config.yaml
hidden_size: 128
vocab_size: 16384
attn_scale: 0.125
tie_word_embeddings: false
parallel_block: false
extras: ["capped logits"]
init_std_up: 0.0715
init_std_down: 0.0135
max_grad_norm: 2.0
final_lr_fraction: 0.0
batch_tokens: 32768
doc_mask: false
Each number is 128 + 32 x the weight over its row's rms, rounded and kept within 0 to 255. Layers, rows and columns count from 0. Numbers have three digits each. The size before them is the row's rms in percent of the matrix's.

# q: layer 2 attention query, 128x128, rms 0.0655, rows 65-127, columns 0-63
# k: layer 2 attention key, 128x128, rms 0.0644, rows 65-127, columns 0-63
# v: layer 2 attention value, 128x128, rms 0.0596, rows 64-100, columns 0-63
# o: layer 2 attention output (transposed), 128x128, rms 0.0973, rows 64-100, columns 0-63
q65 103:147154183151131176178117119120140114190163170124154137118134145156097130114064100122146130140168103124145125162090177142183167097083168091161126141173103120101128050152089132137139052123119101
k65 099:095110115133157091083161100152168145084121162105165147140115099120122158132169149056096143101112143146120173196136118080058132098204135125112153142154180128160141162103174130116108192105162099
q66 085:129126138188076137145050137090145131088092127105091133193105072170118187093129112129140138131146128100143181128146116169115129134123108124112140137158148081179192190047127151089103155146201096
k66 090:110057104140145125127166158142129073144177107141110174108140136140146214152085147102129122174143136162130104120090145171140107194095069086155108144089124094127093101151128175102168095088129127
q67 087:107085113156116123184118125101141192085167135116147152136133173182076144165158134152164113135131131147164126159076123184128105144143125095135134112125109075118158106155110148154141137151170117
k67 098:098080101071112102126169114069193071094163175140091110126116117135149105107116141151113101092170085089175165152094141090173130122120101087125105112090164123135145191087135166119144135134120132
q68 097:072147122129108100091127130137119175131128083090118071108136120155097217167171106114119078105106139103072136119122113165083143142134129182066166126088128146161113145135149139106134170081139134
k68 094:062078155163148137079160075131058117111126109177150154138172133097123125102157086120119114154120145141083145087164115193110061111132150156086144107160128118110154096089100165076121144174131144
q69 095:090150113127160097180173157159096090177108079115129127112200196048108124183151129149117137137084144161131086168138137138123167187138091176120131093167111132119144141105070093129106156106149119
k69 094:117170065127072178153119052113101146171105098196099096111138131203132119156194189148104114135141093107147149092127164089113142135116162169079125165110123124115160126095126182106130174138126185
q70 090:084137118107150118170067093093116123159140141107144146156062113146133053161140168077147173159136111157189192160119145180097094137121108134117135136195141139092099169135136118126105084144142125
k70 088:169143148141130135146119151171182106101167182121114144126144118112131032119079089181105166162109176176181099168099169117110155164119145141146141106088112046104107112151118143176154122098097116
q71 106:122078142075136120193134087146150111116144126153166137100092117134155105112151111087107098103126182229159122148072147162156115104094113078183105136126125091085121099132150116124151099171134117
k71 108:167076083104149116121166163106144119062159165075103164151094066105118141100098112090080140095126123109147118136136106115087139096080088119155097108120157092117134158125125086138156106098126084
q72 098:115139137091129114123109142101110131138120109156182144102123108147112069101140144144112109123094164216142109142132132175148151124145153116159067125122146091089064107142140085204156119122094122
k72 094:149099124156149155119138112165178162106138170052125141152118127102065091104126157143117130114172144108178107157110174119104218110155139094166092086117131098090112148154063063158124092160115082
q73 100:114124124120115131111202128150110127149091093156083084112164151121116171136205111167091071125088125088113137140146175115049196156176136136114131120148088123161176127152134162102148179134145186
k73 090:137162154152155143136124110142091070142101093173121109210194157135123153147130101088106049109135147112049117110198088139112137147128113187090120146115138146110094125097153088137107083153094111
q74 101:139090079076144101104176094130160146094156132154128120099166178132130118131118105115102100058138183156124167092132139080135140039146154100171136147140107140157061114119094120101101154167064123
k74 114:151125180105134144109099129153193134143140124066105190125090164164062119171156062139135117143139082099119110153122081127128134166195178134124098127092110081079095184141160154114071056131172109
q75 107:146153117078147082158107119175132136136164127193159158112107110161155053169095169113098132147114100156093096062127081170141135058106140162107143120081165091092092117185162129126117122108089159
k75 119:179108135151134138103147146135163139118168174088129136099122127116141086149118113118116145177136110149132112173135138074084217105115147038129101136125141125138124095165125064151102088122088130
q76 112:131198096099150151126144161112121162094163113077087129111153170120110192169188089125135148114135132091109150119170098175069138139123069140101162202040100130170186137108096117113159141084133137
k76 104:097108146170084103136134100113122101151092058131088098147217114088140119150107115177146124163106141123108125133182107109117125132079161126127131092107138140171177129050176122152108135130129134
q77 109:122126101187081136132123137126141078103091090126043099171182163092105152114149103131141161116125155099102086108205130157076118129147076130115147137148145170129125132084131106094169230117113155
k77 114:122136099144086121164131174140054125127093072138130104153143166112086221151132138108126110105095181102108144160191126168123121151126087146073185125087094122164139140068159101099118147074149171
q78 104:084157154135061168119163151120081140148084119149141100109189137181116138078090139131125081117136115070120159141151143120103153158130154094121149111118090155075112146113153080094134137162167134
k78 109:081142074086118088126132133140084084124086043198079092128184169140149150124155151155127092115123119188124122059188110159149065127150137132075136156153127151180134134090166146110167168133127148
q79 093:146174086104155118145118085076121175111134176129171106096140120091092095118153122115095146124129098171129121124138176111147063040126150126140135134157107103103143174120097152118113098154079093
k79 090:059157193120128174096132086153117130157154112101131122134140212133159099115090112128155094093169129122125111155056118103095123138232144134139097101111142184103093141087125132085108089122100135
q80 113:133206086092187082127121125105131159150097128181141073121114107087147158116140145184090056136116134127099108071114125130165121096140141124109139166054058115142131134124169110157183090101089118
k80 114:158134132079122118127163095114086138049156138105156157128179138080095114153090121145129140087131120130166138114103099166160229107150171096123075140115150099132060092095123141110049129133166156
q81 105:094135157138102186128139094146112105144149118163130144133132164157132166119121077158141127083127164145093135116164089148141142148105062120175074109117201152116143054124172125177138176148116070
k81 107:152112043166097141153134146121119116121121085187132090147195119113183146120232096132134119148136133109082124115149173151130104103116169105090135086128117104136134172108153128122149138139154126
q82 108:143102146152117156075150197185149102101165161099123115184155180182090181148146095139195206176079140120061126161167151158146155169173123135098143129212115127149120106127110108101140110109146118
k82 104:137112158123085099135068110107142139094084113137106141146115128073154172170155142182072060128085117149143141176129155112114134146093123177072122171133104059093175101102109173094114159130186142
q83 118:086154159163135174128107155129048097197116128134083108066154163121150174142067092153152130102101054132120128118134063130128168153075145113157109106092144162106123135070182134156134113130130166
k83 090:138093084142117154168117147124141095141149096084118131207076137205081156130111194076146152155144136129201088095157165117139132096115119154114152195173163099158141087116134114168125119146124106
q84 100:102129109111119141163161151126135189151097107132158106097127059152100119161167177134164175104070108153125076106165183137161097162136102131089152116095126171126051178080138075139160163120145108
k84 108:136234101136093091178145121116136137128136149142140087129182118089132086113126146129049118114132045117169104138109106094107114116096105048159159122138204078128182108092107128173126104105074100
q85 101:149131133136141104115179165066115155070136148155100153137095151157083118150153180097146114161125080127106135135177117177091116121110132110132157117106115124148165141132120091091175061125123100
k85 093:118217094118163171083080068113100172121087147089089059139153087145134147143105053145090091118158135135081113165095102103129113152123193184165106155149075062151123190128162120073123151174142131
q86 100:114140053115170172151123101190085151127141109105125101125099113129148170151137123157125135157124172129085150159126160106098170086143114152143121146056144141078119189125106141218079115140130119
k86 098:107090175150165151139105094115198129103128164111134106134122114153127047150124138149136133130129161125110158168140159119162198157126118162150140159154053135098120078119144106101089154145102097
q87 111:105099126093142119126213160126143113121141129143147156127106075137131184090164144159121135077083142089072117127135113086125133143147086169118142130075162099152157101114095090189193093129135158
k87 107:072125112146108085130099123111126116101103126127135145177162151064162109164130174120134078128118098130224076064112175103141104108078146099199114066137140157122146090129100140147100134164106102
q88 093:108157133182113138114060121126178150154182119147099159139123181154098080138105078173170155099162132165147120124109142096193147088132182081137070076174155089104110112178113148109055109098163182
k88 097:117087137145147187120188130116147086116120128112143145118090100097130141093139125105102184090150156152115168146129161103063133119105054160107160119073164059159163132081168142124085149156161170
q89 105:107188125103131099117100133129129156102192157115143114095102095156082134114107137127162223129173107097111121094090135120112168094094061091151201102105140102069139082102119163097070108111114107
k89 107:128122123080120107106106084139136105119048165112127091117180130100190171132169159172153112174118130083113103096052142156117104125141129080108185102083122212176167191083129175182124102187056147
q90 096:160196060117163166128105086110170130154062108108130129076104115161095155154141181114146132098127169107148079139126109166094175151131129132131158126168089142148128178110154126081130094135141167
k90 099:073108149166150102136150119163096179157123165155191079113085152076187129174136101150154094140099105142119106157113120116089064110110126192155116111104102140024153110098107131116092162118103128
q91 099:097126092092139139194155112137129138132082050090024133111190148140116116157099143145109086114163137147180158162171192052131166171132142124137080122088092139120158138142140113203099134144163117
k91 097:135085106165164139114201134083185140172152121139115100142141116143058063141123088091157103136135192156130119157160131190189096152115124124150081176142163097132148108190105135152178129133115131
q92 096:091124159110131123118088186142115182071147171097112107077092129169180173107149129201171161066083112121131122147116147128139135128127138154125163146109129106179106111144139153109116120181159136
k92 099:041132115139137191149098088117179126146115208182099126125118113117116148122093127148150086112162177121155155089129122110167095125104146131109171137087121096153143081134143181121128164164095078
q93 118:115112141123097088160105145080146167148114167079078139083123121097161119205132202179113117149125122148155154118109127146137153157115133123093138162075150105105083170124106158132085088131133178
k93 108:085144139114110178135150150145159112137115161161181095080144125138149045125100094161156192129105152113150140110107164116204143145160151103184122118099128111151138033137091140166161136182098140
q94 110:154135176163084127144146163110127085067154101124041102122143184142094068156117097102108179122064173189143095133135182135082090150121105145106124103154126100126128133075097098043091126156180160
k94 113:143157091162159148150120161139146156180138124193088179160071085117088171166163121121074093159155170117158131107147100090182121111139112167070167153122111112109155119099157116147126116166153147
q95 108:161125147139149060094110136217140161155142196143104156147118093089119108088165112143119126097182180111124130133099140082153167121156126178097170175150065091140110111161133089091106199203104138
k95 105:144109164096181108068079128178172148090123202116159118115153129088172136110130120137137113153092125148107122123139165115063167123119123086093145144125121163157149138148104176120160105080132111
q96 097:160062146168114149121078110144191125145143175147097139131137148187148157064089108127119109112228109095118159151121173155186134076114101066145109144214131104117141084153126153163104075145140120
k96 095:153080079113082072059099128176145140134130153050137106114111127107136158125146116051164164064138090080115152174147109080078151107192087102151148147121171088120135136147179136121136138063156129
q97 086:223206137115094170185111159094114100077134105150131136193117162147108078122115149102079193153118134137110079163106101182132127114107129161162104108198186128091114117094069064069150115135134099
k97 087:126111094170150122082158157140182134098136197109148158118114103168130190134120131091123193185096127125173102167099117070119125141104098132105113135130117078104112094133174201139134129094115185
q98 101:089118121123131074137155111128112146159064083092103127104135148107130144139184163145128103105059127151092139143119136127095163135158084198116158124073082152164147145100143133104127196120172145
k98 100:085092141126092131138121094047090111123067144138117126112165130162166137116178085142154093109150107104090142020138159101153128137100168089080135102106111137120174131059134131135110114162142141
q99 120:147169149133134157159123170123115140196101114060116130184117163119073144108129147105098168080100119140114116153137139156143146123135081151150103087169112139128136121125112103153095166169178080
k99 102:129077123171104155121127090069159079080123157161087131120122073185106139101156137096160125158156127159113137125104146100047179169134116116100090108085091095141162111139171199153104164122154130
q100 089:100128087115087113086170121160138105139131110121114090149140111119163139069184133165079126122074177131113105182138169186107146168103134112155100098097159156149139141129099084204132151171134137
k100 091:079121150064144141080105161091175116168095129092156127099112114095117150102113138133145120041126080151164150101166099127131089098163107170108146136086146222136140173120155140099076168124134118
q101 105:138191081067158075076104125129126168112150136174123079064123139068142087207122146120115095114106103130134104096117127127102124094177149132114132074120106131094044147144133125091113089108090140
k101 108:156139214163134133089145176150113181121130128081114110134135145071123084138091118097114125135109161122127096138138139098099149085175152123108144134098177139134129126172086100133114135130116156
q102 100:103141086097114155153117125077087100128089125166124113119080125116093133123194137144148146115124126123138123116163117129120080105123113134123093135102089101193172119094122170097160178195107138
k102 091:149122178139145129171101122140125147134193066156102145122168164089109128088142106126133046138135179072136213138143193062111123132146144145125115095136122140111125132095099086135090130169100110
q103 102:147137140108168116150092126075110147115154150187140129173103104140123165173099152130155121054119133162146086054136103104148105087084133163136090167144089097149083100135144142130124121128076119
k103 098:163113152143123086121126102129197119151189183160139169097157138136159111148073083104127179090132123148126120110092171102107149140139219061175147079128139137145138113151145139169114114181157158
q104 125:167199119138080136118185136150157111131145176121103126098144092163129109030093118113154144167094085120106132137124169087234068111102143090137060123168085162098112080129134169181142110187144142
k104 112:114075160170128181158130149130101132097112086085213125107125139160113146113173150072108110042136090111114130166178139115090134085153127127151109166108176079156142097163090083138165118083134134
q105 086:103104111059113158119164118162161123142150090135134192139093108142143053101161136091073119103088185134082093193119105097187123122112098144116121184113184172125058097192192171152121083173099115
k105 104:129124106146168066106120159148143103071220182108143168137110095125090165109102126076138135176109076176127156194106153101081097136109080072179118070159179114115129137174135085127137135102124102
q106 115:129117176147130164096121213161139104146116200205178135094129132173136125114092165119149137096134116113150149137074174092192108069145198092162168092186183127084130105159151128137102129112104148
k106 101:148081145097148128088079064099116108092110157091147158136046119167133175153105137145179149098143122107159097067107185164160208139153089168175092153135128138086093128162105153119124124142125069
q107 115:103117102113135114156079127096189170126193161096192141167058041137148182131059136126129047119150110144190159112102129106158091120125138118169084130130128106106076144182118148154139082108102113
k107 095:102144155142177180104096138155121098130118202137151169047137124115071093113095127147094188106204142125173147135010139141177133165155133102183126118109176114161109139174179149144114144141105095
q108 112:108077117115131083100108072107125082119133125128104146074113065102168147156107112133153058140080179128113165111108180163097121195152135138123166110132072129148125153140122108073099171081125102
k108 098:149181105142159138117130135125148194097103194159128163079129146147099082133101147207107167115122108110095139136085144164142077170123133110138087169112075110136100141140086146123091159090165141
q109 113:152081121096165109114088122186174116137135195082108134075070156127110219153134114141111192169147128115129105124080096087142165128098111162137172159059113078134121111104126149139142110140063102
k109 111:140081148154095142162084113119183101124167144112155121162110143164149133160091087071153121145094108094180090140089130142116137102073062147139141113201118158153114159136162156143091165130166166
q110 134:100161150151089140108148117109059118108150123101084087139145180073164175152116135168158101135135184102116160089160113161082192122129164153059147168041073148167123184112125140087097108127143165
k110 097:090110144166084142115109148126122085149105111149082080147199153129094158118149104171159108155078168109103139140212152159098139124092157061063141094161128121165159103052195141109161107152164123
q111 112:137146192164132163088145150164112100114109102116081116176138172151101129105167117152181117100166176094084168126189108102178110110145142140048127113168144191163129093070092103124137119112142178
k111 112:126048076164063054137114167111121059110108068116131110154148131136116188135188105154119102137091142129082118145147070100116091133073119189118114120095127125170144109073113175133139133120137138
q112 093:115121179159193139104095134116084139128143185131076122133098100136164172193065062194139124136151141098114140130082139135157186133146161150144139066122118044196112106169132130129171122151113153
k112 102:108082157076131132174104108132163181120148173131145208125087082115108133106124174140145201163136157135164138097016121084151157121151185130170121186157111147137100142123090186116125086156135033
q113 104:132111101159143061102142057174093143146091113122108128155153160098111111142152078080122114126158111118093173107123043145119120138168129133064173137144087135100142159144159143110142173118153177
k113 095:162117149100114074099162170120119118074147117062149132120113109179163123134154152110100120125045137103123091141141135112067088130065115131093143105137200101115148119140126128166193088068192117
q114 099:111090126130114113187131142059126123154106122196152154075083070140133148248126116176082102126084140142120158135100095179174134154099102136142104049111069165104140102160163113183162161076075095
k114 110:235150067075150073129171124134127167103158120134141123126152090134131106085186174112136170122147134177132125130112146080118192091155156090161168107140096133157093154115078136118089148137151115
q115 104:110100107143141149146143084168164134184101188150114153129084096137116111160107104134159122121133133135151221117101119133100152134076134188210129145101141145086137153159144158162178068129124131
k115 104:123159155089162129083137141196184150168162134099136160117075095127119065151136171110102116119156120121116138135099126154178122128145153147193131134141118121091105178142148160121075114178078086
q116 099:107107083108183140171155167139142132186141153130138126093122122120134101174123108189139103154059072162187137135100162117137088103060182125138056161146091130113138107140136134119121205138103103
k116 102:108173095116107167131162077118136119150192099181160122111130109144077095080144121138118111076148140150133140105105174097174151115205140110197089159115152108125117150141112184139128126134070145
q117 111:115196100140134112112177150125108108108153110087103111203202165168131126111127122102136137127151167115088078149168117152157132152116083121122084145159160125052150109136107141160171134134156156
k117 110:163090143158104177090151168137140105139115078157112148120153150115128142172167121133117116125103170093110156155132144127102154129108113125065112097066175076182101099130144075147152107132127158
q118 106:157116119065181123146122151087147114159109165150081166101131104150064128206182120153136127095131108143119140130096140144103161086063106152144066118058124130119127141110127102093134134120160114
k118 096:103167112116137125132149121152120134163157150169134127076157106105120097147122090184156129085169137119157143057130117095171135097169186127184130116149068117095121170148173164067127138174086138
q119 100:138129173139102141125106109092136156057152178120096179125163126192134140101124201145137170136119151128106142115173149130103083159148082164081137100152164122134110097091109135103122109112167130
k119 110:086135109114127078181105156112119075152137125140096133125161088189172131087147156150119118159102144133160147094038113144141113142115139055070141119079126185159098117077141100147129168153160128
q120 103:112082125108073154155153085125124099123104106101140172115144132206147101109156144125117135100145108095164176133164108115124081095043092104116136162121161107169172091133126138188135142190156138
k120 110:107161108098174111226114192105143093204126112151149162148143124196150096118188139107194114145073147128143089125132116116161094134092119078182133103150151156150084164053119149141143165145137125
q121 093:163127151117113108113185101150110152076135152140115140080154116140105153187106146146125113166094132168180157000140127190093135095132136156091120119106116072123127135127095067120119124130091171
k121 089:176117124117120166125137095099157153098165142122039149147183074123171098049126083178074130122107134163113118135083107106171130111111164134156174198072069123116139164090102132135149078146177174
q122 105:116142102202167118119121107173112113072111142155111119101123127116148141152133157158080085084130081103124113070135120117136110115158170122070114161181107143146069139159130070136168088090113093
k122 099:159139106137144148100116092058043111116117134090143163121158133097066118052101123162109232123124149126133121146117073178100175121072142117108131179105072149155152093127109126087120135090142112
q123 098:094084122113112088112122108125063126111123141121134158098143152131159082199190142129149176118149154155149084126093116105078122168176112121145115136090106098171098132182147129198086161127142144
k123 095:170125134128067110156121150189133196171090195153139134118123108089162105131079077123151167100099154168167150112102164135151152104141144111150132119126135114119108124115100157168155157157060105
q124 093:144169135086151202162093177153204146078105134167204089114150144151122180141161122126110109088174152099142183153077106136172103149157146115148137156140114149114163207120153165153139149106151117
k124 094:128127113089092121084176151058077108140074136067151168193154121084166133133130137104127117127081120084109074127122099170160119152074112134130078111163152119185097080144156154163147109190104108
q125 105:146169130127139190131142153162085095098165164120086120151134115150136104172085177170162178143160134116097160088109143136161130160082157078089121138185125162143144102057113132087103160162170157
k125 101:122120099129076099128125170115149111125107145080135150221163147140123144134152102135095117149081119121150109101113139073114145135102205101118146188109161152182122095089160173140164103127109150
q126 109:099101129101126058142101097099160040131106143162191080152140108221176145114136127112100121122127129136171154139078120106170051122123098157120107123146115140146147143128160140127110168118081134
k126 100:155083142102102094130157146158095182094126135151179213160122167120132139113117137097095139127128095140075125103177057133139105074123075104177106097128154151147104061184104143157163194127175131
q127 103:142141169158093102114185141098138218112133038091103084131130153122163159096197162103126128096101121111126113189144162141109161116143103131125188135131161134138104114132087080154103150181163139
k127 100:126154081177131183148071150110170096132118159179088108073111089142113109199151109241132128094117146126160121135117140159089203190126188095095105075053129119144150128118158154156159076125134104
v64 104:083120121121086091103140123116149147136126171121082098157111098135070143139099124135113150092121135106078084137121157067228174138158119145176054120155094050150159161091154077128154074154142114
o64 113:073162159071067162171176135143115197145177124168137109172072108077099153150096111172139162061138116112133124180136108127140191101140185138134179092098129010128119181136157164145164132113154127
v65 097:124097077109100097136181144191151181194120139114123168149095077113149124155174130162160155080148131126118138119133202059059143138162102143109141132152109167104142186150154116084125078202106105
o65 101:145136097125079143148136158136111156158082058109134141195124076102138134155100118102124098087127105160159064095096155096102146137102171142073147149109092135061161148185116109144119147124144072
v66 107:113109151135162127109122141150140076065057167187129143125147160105089144141141125102166126113051167102070137124144121053113151130200204160106153160184165145129099164114152131166167175092132129
o66 105:140093183121079184099153116135139152101096092177175100100199140127093098102083149102121107116146085154120144075161121133181169148155107165098156119129194135149106105124109133163124168119146113
v67 094:114244115090096188130137171125142109123140125143134076063112180145163132108133117119101126155087118106174123106123133143175144152116148016177127130087165156104158121081094123113134123163126126
o67 093:045133106077116125131118112161136123133150199196143140086098202159122116105111141084100153166095128109128169111201138127150130086122147078164141111158156154121139162138183112137102130185128119
v68 098:149136138129119120117107163127079082153164131103117113149148120125113123109205156149110119116158135129110140103088134134082115102105113139103189138133125163127253136158179117086121139129126109
o68 089:110143111132112084136138116159161129172113095105073210093132201113141094122163175052143107122118122114124141130162160089169068135114134132093116140132087156113184095141120121104177091136121107
v69 094:126137129125149132110141160104097174099125161035106095158078159120146084126138140127168101102155129116129153153114116091119133158106067136130139130075136104083090142100199179087134154136110164
o69 102:099137138183141132130149122102134158159050068077139119134061161140136070130148132077173109107116086130145111155060123137120121121121118138124115113097103121141111093111140197173153158161124105
v70 098:147113085126110145069121072116153175059165129085125114101148113148121085145146131142124144114140172128141203126164175150112127128121097127079116138138152125155100109133089117152167151119117146
o70 102:112104118117170181130160156124138107131137103142080098112130157106087135120165135097133126122147141054162151175142116117112082117106126126068152150119101161128146156140134093173109164136077140
v71 100:045109125140118132140082174149101153135173177077102147120083148127108126153188098125141149146127131114130180222164117173094122150123104127168128205180120117156101141111130209121056139177146146
o71 108:078195106140158120096099112105074157177113077048139136051075086147149139137152111154165117142095168150151145110069107093138159180132125136128119169156131079087125095098099159168089091146114151
v72 087:170142183153146151138171184107138149132076135125151174107098157098057097208134169137172158078185114154109122123145186147097123138075101134145146109189122156103081087139164145051109170164147098
o72 098:140093195126143140157175160097094159163097124114156100117129103119100100174096162110160085057176139203123131093100196078108081120127103122159150130177114158122194113146121150107116131098123097
v73 101:082157100146138197134153102143107123133087140133128088144125076217123121096110138136113127097242110136103124127153140136165163119123100170137126153113173142104087090149130107131150137123070171
o73 094:076127157108179114115180105146180142150136122133144167157081117149126097088128126138130113106097127084147114094093160067056131077129125150116113185152102129148162143093108151138145149114104134
v74 093:087179149112090145090092097120154051175187135099126121088139104116111113134138089116119121154084110096122173135179250114079168148095179139136170111136138154143077130142089147136099146145044121
o74 082:000138149125120143147165137126114122163194145151134173094061168165090129100109133095169085126089090115111160117200132115149121160092124146125134171169124139136136121153069154158132108171094120
v75 108:123116107174135171084106176124176103161119114147125102102115101090172103139128139151181130145148058197151164110144112155091117209062144048145105164158188167108070083134133154112094127126123140
o75 094:124128086104132170135151197105087081186124166162109100100112113112122153175166131131155152166128150197126138101087155128156110160103192106176143135202107184156156099128140132119076130129120121
v76 098:136125187192164180100098165076175131180075136108135100087147138168064154146169140185095188147112164120138129132158107104198159118153101178110145125126126116109102133114147153127110170140183129
o76 104:153132217145141168101135125090090105170149152164090093076137087149113109130177185172145154082099135151121112106063138080122109120156083181117164089052107071086111149125108141144079137164217134
v77 093:107078099078128161122132038152125057113110094129101171096104086119171133141092113154206165168113117129065138179125119157181111160121150137107109127149124082113135162141111094172131110121196112
o77 099:119094111081098144163135048126136100109147148155127167118114123129178145144158141098125099158078116136075114161158086116172116149114094120119093125127173112119149113110128141138155096122178129
v78 100:160092126139144101125133105119148179162122112076142173120103053073085100112082096165135163134125090113085149126146226177166064153118147163135102133147114115127133093112167154109159140121193156
o78 103:153122122116161139161155168090083163164153112069116139131076034065103111169082084152117118138097158138121139138087153147102128153095150122121110150163104120169139105133155167115141082085157193
v79 092:139136136143113124078155112106158118148068176139164095144134153109174133114073053155115133116121151146139182199134092166133096121143144135132095102174105141151152128143075134148146141151118135
o79 097:111133160199097139102139161094151160105137176180142150098171162137139140148103106119131113130108068168137148145148115126143103142128106064112104112174165132101168161059138118133113184169137145
v80 103:147172157125178132160087107190125142137122143109108133159139144141152100133121141117137218144090227151153131159106121115066119076109110127141079128121130136128139138080141074155185054127160126
o80 111:127075122123132107211093105127133137151133162177131138170123139137168111156192155149166198183101160135183110135148157099125129088114096174150110146116112155141119078095151068117110063174118124
v81 098:151098135106082087146115102111113101138058098150102154170147122122139127090116169112132143087077140138151064075126126128093139149152122149134152104192113070089106128056171130129159165152165124
o81 093:176118133125121149137147111139112137147114143128164187149200165119088099137114164132121114047097069192108124107171107144171151112119049116082134153109197110090105109103128114144170125130164055
v82 099:127085203138116171108158138125128120152118093150140115112187098151099093148119089177039090127179142201134142118135106145159139083159075069120126100125145179124126143126100143165183079083070094
o82 095:117084201169119090080135097139150146122162155178119228149113185154116131145148129136136114126159114128127160160174125109164066113141106129128147117123074153135078157078156130146171096124119115
v83 085:119096157154115105170165093127155127112144112148031131127114137123129138113154113144126156110078130149105161127122166121109116163178152099089104123096105099087122115118121152087216102181121080
o83 090:122116090095091096181173105104151171128168106121120178126095121183129095174131138114099108148127133174176152092062118116096137139087072139097112133177076116092158108159144139187189076133128080
v84 095:134139132129109187189102123130152132153088133140129138198122137135101139118146128100128098173145133045101109129099068141111070220165070136097140110131093113133080129121132113128100071109140156
o84 106:168117165185180165113069129165156194130134105090132131170115096097144085109171116129091115149090127105103115103206062144152072140164070134091144129075120132167126120156087133179140136129137180
v85 100:155056110092169133107097166118117140074089116155092132126134125172159126115134161110159140164115107127102138072133105140106102131140117096176204116185114087132228152102187109136161136178162100
o85 088:209125097073124159097126104135161127110097112106102105095182095074106091116057149144146156090160132144149134101102120095150079146126129087132136099100109113099117160153095138118181117139167076
v86 095:124096114135163133118103090127149136158113168156125129112132180139123153148175152147172129118097146104128157177145158097163173117109105158145157149189055092115133117106132175139076133255130130
o86 099:137135133202100147124110063115188176129091094148146096108131106123109156068109133091159110067113110179119090099133114089093069143092082131089160097166156104104152148096075174185146096120136153
v87 107:164098113130062114089191146162116159115121131104119131152135147135101176130058121090167117159126075101163129080127105151175168120152060141144126090106154189095129125161080090047099177130102127
o87 104:153160147136097137078144107115114139153105114081159128153126158163166130131097107047166123113162117109130094110107175131150119123133101085130128195181166174094128104148169107070125174113124062
v88 095:138158091184096102058153099106140132091170149140143165068104125099120197133098152164099100163141157134107070101125101137095173117148102188147068167147073143139088119076135141153121159172132145
o88 098:140148203147150148104180110102127147149102095142186116105133105105142165132112149087052095146144119114129130166137148158092113116159139118090137095133144109112168146073148145139080125117137156
v89 098:189197087109145114128194050121130139162112129053111130159148125141145151165111064172127153172120145104059110167114142074118130105108126095148105100074141119154107117115165157111047138103112133
o89 098:062178132169092087125167124132106130089080105114101130134118127195155185141122113062127120145124106103056085210147136128151111111100166124147122070122163095178073125110157137090077140101125168
v90 099:109156118131152149145105086155099097112133119114169077131090079148149088135111146159093148104176150092152105091111070090125097057092141133085122119237111103136154158154129115128124092083142127
o90 101:113116152125157141208133160167111103150135122107094103148116146117181074170134103151041171158136123133141126182101079112106099088153133150150071119101093088143145129120084134127097089106129118
v91 087:100151138116163106149094085142117148091131117097158141127117138171153112136096121167120049127129127124117141172085123119102149146241181114104108150143113178142172075148075106075093134128153129
o91 105:125092104150120129123120093111117095097104104167173112107150145137168126103105102100101111154115081105184143157177079111154176160142143188127117079137182113161166105137108127082086163093154053
v92 100:113097104147121138099083095131134141197155130106118103136138105115163155103136059183159102153081130158105133155096169089055119092171091132185131111120069120110196138068123116169169132152146142
o92 116:106147092187119117091125104146080103152164122140125155113157171115144175104119103079152102115124142138127106135136134115152133104108138144185133113170118136187143100068128132162151113155135158
v93 099:099093087110157106119067148090163119128140114148144141142091115138104132165128149117123169087154146093152101119134132143174188146164087107086137208146141173140117173140142147106157082136199154
o93 108:152094126059179107164086145076185114135114071120103142175169065096172120154112146083086167111149147117131072144094119162075171138134140160065134125100136121094178176166085109144114096129162124
v94 097:117113133110150103135145132112048187118074124137150128076138166107112090143141125170107090111163236156142132168132101093138092077107166109127128148136132140129119172148115128194113132158077074
o94 097:144101174162058067076124098123189120098125166163072135096164137166117105119129136168173103092124198134119155108055126107077172152176147114116111088135077161062168123053172142150164121160107122
v95 095:127094183128141191149190131066151131101105171127147130141164130104136140102120156080122160129194120185135072120119095124188116130102094122075129094109161165099157173139113083111087105119147140
o95 086:179111141096099179159169149134166093130135153132123096124161092119181106116127177141103139112175166131157087130016077165128112114109148135145125103119117133109088171110139094086100122090178110
v96 101:075099130108147082116093146149114084103084104158088089137124104106153158188125140125124102175092135131124140206098144154144150095098118111073116112124145163128093088193110123134135167185131117
o96 112:106076138143122116102140107123115115092162125168094131147175130163136148101155145131145072170082152153111060168086083159153213113138078113099144185237150162085168098162068109162126152149178148
v97 105:096130154123137102113158160139138131127157116142096135090162104125104118158064090131081138133067143149155133088102105197136139149154145086129146049075124082127110105167105137189116138135167143
o97 090:045139125109133089132103109103128151081165183149133150125105180205074144112080122071152158178129117128121160123186131147182149128130094111134095140188135112101131121127143113136125110167149151
v98 098:084162161171173216156122134059135119179174143129092120124180113130127161113121194087094144145094110128124119139104196206113116140143145160137100141151095113101131142147108147100129116191183162
o98 095:118124118142223177173157135077108161129184140155103108096089105113092152090143161166107089142117167119078150094072129164123094079119140168200086104152104113171195164164128162159090079127136098
v99 097:142185101118106138149167124101154177138151115188099083103119132128138140066146177092144174102092156168120110179088115122088117080089138116121126049114119156131116070132057148127156108135113122
o99 097:144143119155122094177128158126109158171159184172146092124148157154129158150174133167110132087113178089091118140141151120105142093123172103129089085123099174128158105164159091142139159151090104
v100 095:134167075170120053134119107117143154096111111133132170142088103169144121106132175165087152102107144143080139144153132152143133181109110126152124066132104094059170079125162063132128096123125116
o100 098:128159112088174117143135094104114172127097121152147142164078050117119109098157177136148175082142148111118095136136127144120114062149123147156112154092142106170162100143122152121123148078150125